Part of a small language model's weights.
Size: width 128, 2 heads of 64, MLP 512 GELU, 2.67M parameters.
Architecture: LayerNorm before each block, no biases in attention or MLP, tied embeddings.
Training: a variant of SOAP for these matrices, 98M tokens, 2983 steps.
Each number is 500 + 25 x the weight over its row's rms, rounded and kept within 0 to 999. Layers, rows and columns count from 0. Numbers have three digits each. The size before them is the row's rms in percent of the matrix's.

# up: layer 3 MLP up, 512x128, rms 0.059, rows 245-264, columns 0-63
# down: layer 3 MLP down (transposed), 512x128, rms 0.059, rows 245-264, columns 0-63
up245 119:485475542486496523483503543537507548459457467494514475508403513488513517536460502532512465500518464490495495469473518458502493523513499519504530520496499508489469490513521508494486501533447500
down245 110:491507522484491512497487454517524475499500504454508496491492478514533506531512490530497541512503508491441544509520512498510503488479437484472528523477457491551500481513496511458498513497523550
up246 102:492470536485543510504479527499460473488519469487506491500509521546485492540496429517544496503541538517527483461482481469508474555496487505493483503525512490520462486515508501492476514516534479
down246 101:490482501527498483504516503443526497522482519521466532501497497482498462477504504493466542506467503502556499501529495522528522485510521461510501502491497444460440472519543517519530490467510542
up247 092:476501546510552516503501477516513544524494494527492495492497538499500499525497507515534465495541498526487477505488533477508493505496454546478470513482493496513546480501481497501465501533463534
down247 095:525511451496510482496554495468532511520498507529519498521492503524488493517499465521555478493521519489475537508531560526512500511466462506497518514511484522491430506529542499498513496527489504
up248 109:498493484491481491493508503498504473468489519498533466504462462498502542502503548520522542519499490498490465441501500453509471470468497524529517498494459524543549494551485485490494497437446480
down248 092:516431521489556511504485511494495561525503489486461520526536513492477492513469506485526468527493476499512511532516514528498481507517491501473480500459554434536504491483508464510497527541522505
up249 095:501457539513501488440475478490516510506524497538470480472520468506513434481449494526496511521477510502486505488463506533493491482482499480522522501503516513540520514486534502489486459521542535
down249 098:469517448467497500482526465471528474521453462500501528490516494479475486517502528492522507498472508483514510470477522511478528512507478508482478489492515483530430549549503467501479527510499471
up250 096:535534508504528496486534479480488493475533496464530480518493499495474451439512512499530500490550502525543492495468550507520509469488508488502509531487501500506539525454485466523514511465467486
down250 100:484505523471511524470545513477472471487486496490495551502512529467518507508490475501460486532529465556553491481503493554508514531509516515485489484509498504478497547475489500484507509531493456
up251 109:464488485503520497513512476565492550513476494492500469537487488465511508521468511477464548460493508488521529514493529473501502539483483508507547449522454531531524492485478480512509466496491475
down251 117:467517468531542482490485502532511504522501463485576433525523474525532469506463475472507546492511479446526508507478475477483495524539479519491468492496516503531499494507481512487512506456499475
up252 114:511499511540544467508530516490489490501474460498539477482513508466502479448508535476493462481535491483545518506499448531504456490486482494494459466480477515560475485484509473510502505519503502
down252 117:540556525495486466513490496421478437480522491509497486504496488512530478476542493501509453518514508523533480506512445497521505496503475489541507464508468537493511479514493468497485467486504494
up253 085:510466483515515479467506506492503451532521503489482520526507485446549497502549470487523510496494532484505508518481476502475491521478469529490484453442485503513486538505487480574493489505534516
down253 083:516533529538500517531503450528497518552506527491493481454536495504460488507466503495506482499481474534509510499494523491503516441504507473527468492529530523492508485460486535539446487505454484
up254 088:517516524511491499567545487476516497488491467500479497544504488563451499466496478521500513483499535531482514536483468507523532454528447476511501484573491551510516469483524498483463508484522499
down254 084:536487488492523507497490506466488455517496520552485554483532458502469484493551505471468513529527504509509548463533507449493496494487485517478508547507504457430517453478451507483491477478499491
up255 094:494499511528500532510511484506502471488522539500532482498496462534509498525522527508489498477509500504478478505490433477496542506534499476524524493516504463545505453474466500538517462489539484
down255 092:508533503491495523505480566466465514521472520481508520497518504503484489513483497402466456506477478501502469508552562530496518485506447482512471487488541472497505516500487493502484493519488492
up256 079:497466497521493555537478458481503511486530475527543456479499482464515514460506524506521525487541545503448518486499461475481504461490435494498523465493532495527479517498505498492526470498512507
down256 084:470500490497510516468490479507466485464515530498452517530508434482484457514504483495473472550492482523510473518486507502490496499462504489491493520517524490478543463504504495507536547497467504
up257 069:526472520508504478503497504490477510474505484479481486511500504502523517472493500523542504503529518490481480477528539488532516489519509464512533481482527497439528497493513510522567484479510497
down257 067:489500483549509518512517500503515517515454548537478545503534508536480454481525541548468520486490502525485525508486511484487488536499507520501522499512564564499525496496542530497446506559505515
up258 101:495465530485510476520497504508495532456520475512448470498524484503452473544510483459483544563469505457488461494523511518538472492523503519466504541502528477538482477504482510467520504483522429
down258 102:510543481568538495462484521493501537526496509492489518523471476501521504481538507484499494483514531491473538481521522479523489497510478510521500461508496517486453481523453504527503507532460514
up259 119:507525464478488571516571504509506479548547489480477504506494482506458505481519476498470533543491532545507479477503507512498505479525441482513466471495518550470536524503517554527477508480523494
down259 107:456524484542535438508474488509462502495469530493490476484499530513495444499465537534507522513483496530479538496501484490519500490477476468533490458486496493432487478498500438534500507498536501
up260 094:509511518520531527522500481527521492503482492488512499485509507508473501522537486479514515507500481549502533520472488500484498469508440497456512486491493513545522443506516522502481545562513484
down260 092:495493536505524472469492462453511521510502498501494486473497510475494559493511507566510460511496503492476540488452501558490489482519499541525533468498490473529556493511496498480462508489516470
up261 126:507532521469493489483497477473489485517489502500489522491539515506449504485488465517475494506503553488515513467487516484528523475486474520511487478503493534491524491510558519493482526495488542
down261 124:520497452492502502513516475489497516507527508536554478526496482523517525530525537475497512501501476524445507506507481537476511537486535537563485423498531511501512517501485506483539487445494534
up262 099:471507485534488481512525554509560511491459478458541485473475531458491503523504521520485511543463505525552501524497502464474484499534495485509487543482500496467459477496513490514484525457493508
down262 100:509533469487459492521467514544522480486501483490506561501494533529514469445467539494503513484475515472526557536509492485533504488493489502506523508485510526501520530492498503513488502548517479
up263 102:495495485494502528504541485477477531537502461496460499479541457515489512508532488505512518508538483497488528482492448537543552533502499491487526535461490529497464468515511508496474497537542456
down263 102:473506550483505498510453481524520446503530485487444483496481512486505502491446510508505501450503536499484465481496515478474459489514466523496483497519507439505482520509518534475528486492534529
up264 101:467498504482545549503541539517510526513468506532522490468506529531453482478492547482460505523461480542457508509488479511473470497480488447483479492476480491496500498473488489495494484557538538
down264 111:475506498531528489499503473504523489514488499533521529550530546461531439520496483508503503478505480497460444520526489526486484511499500509497504505492500465462517493493510463553501471496534539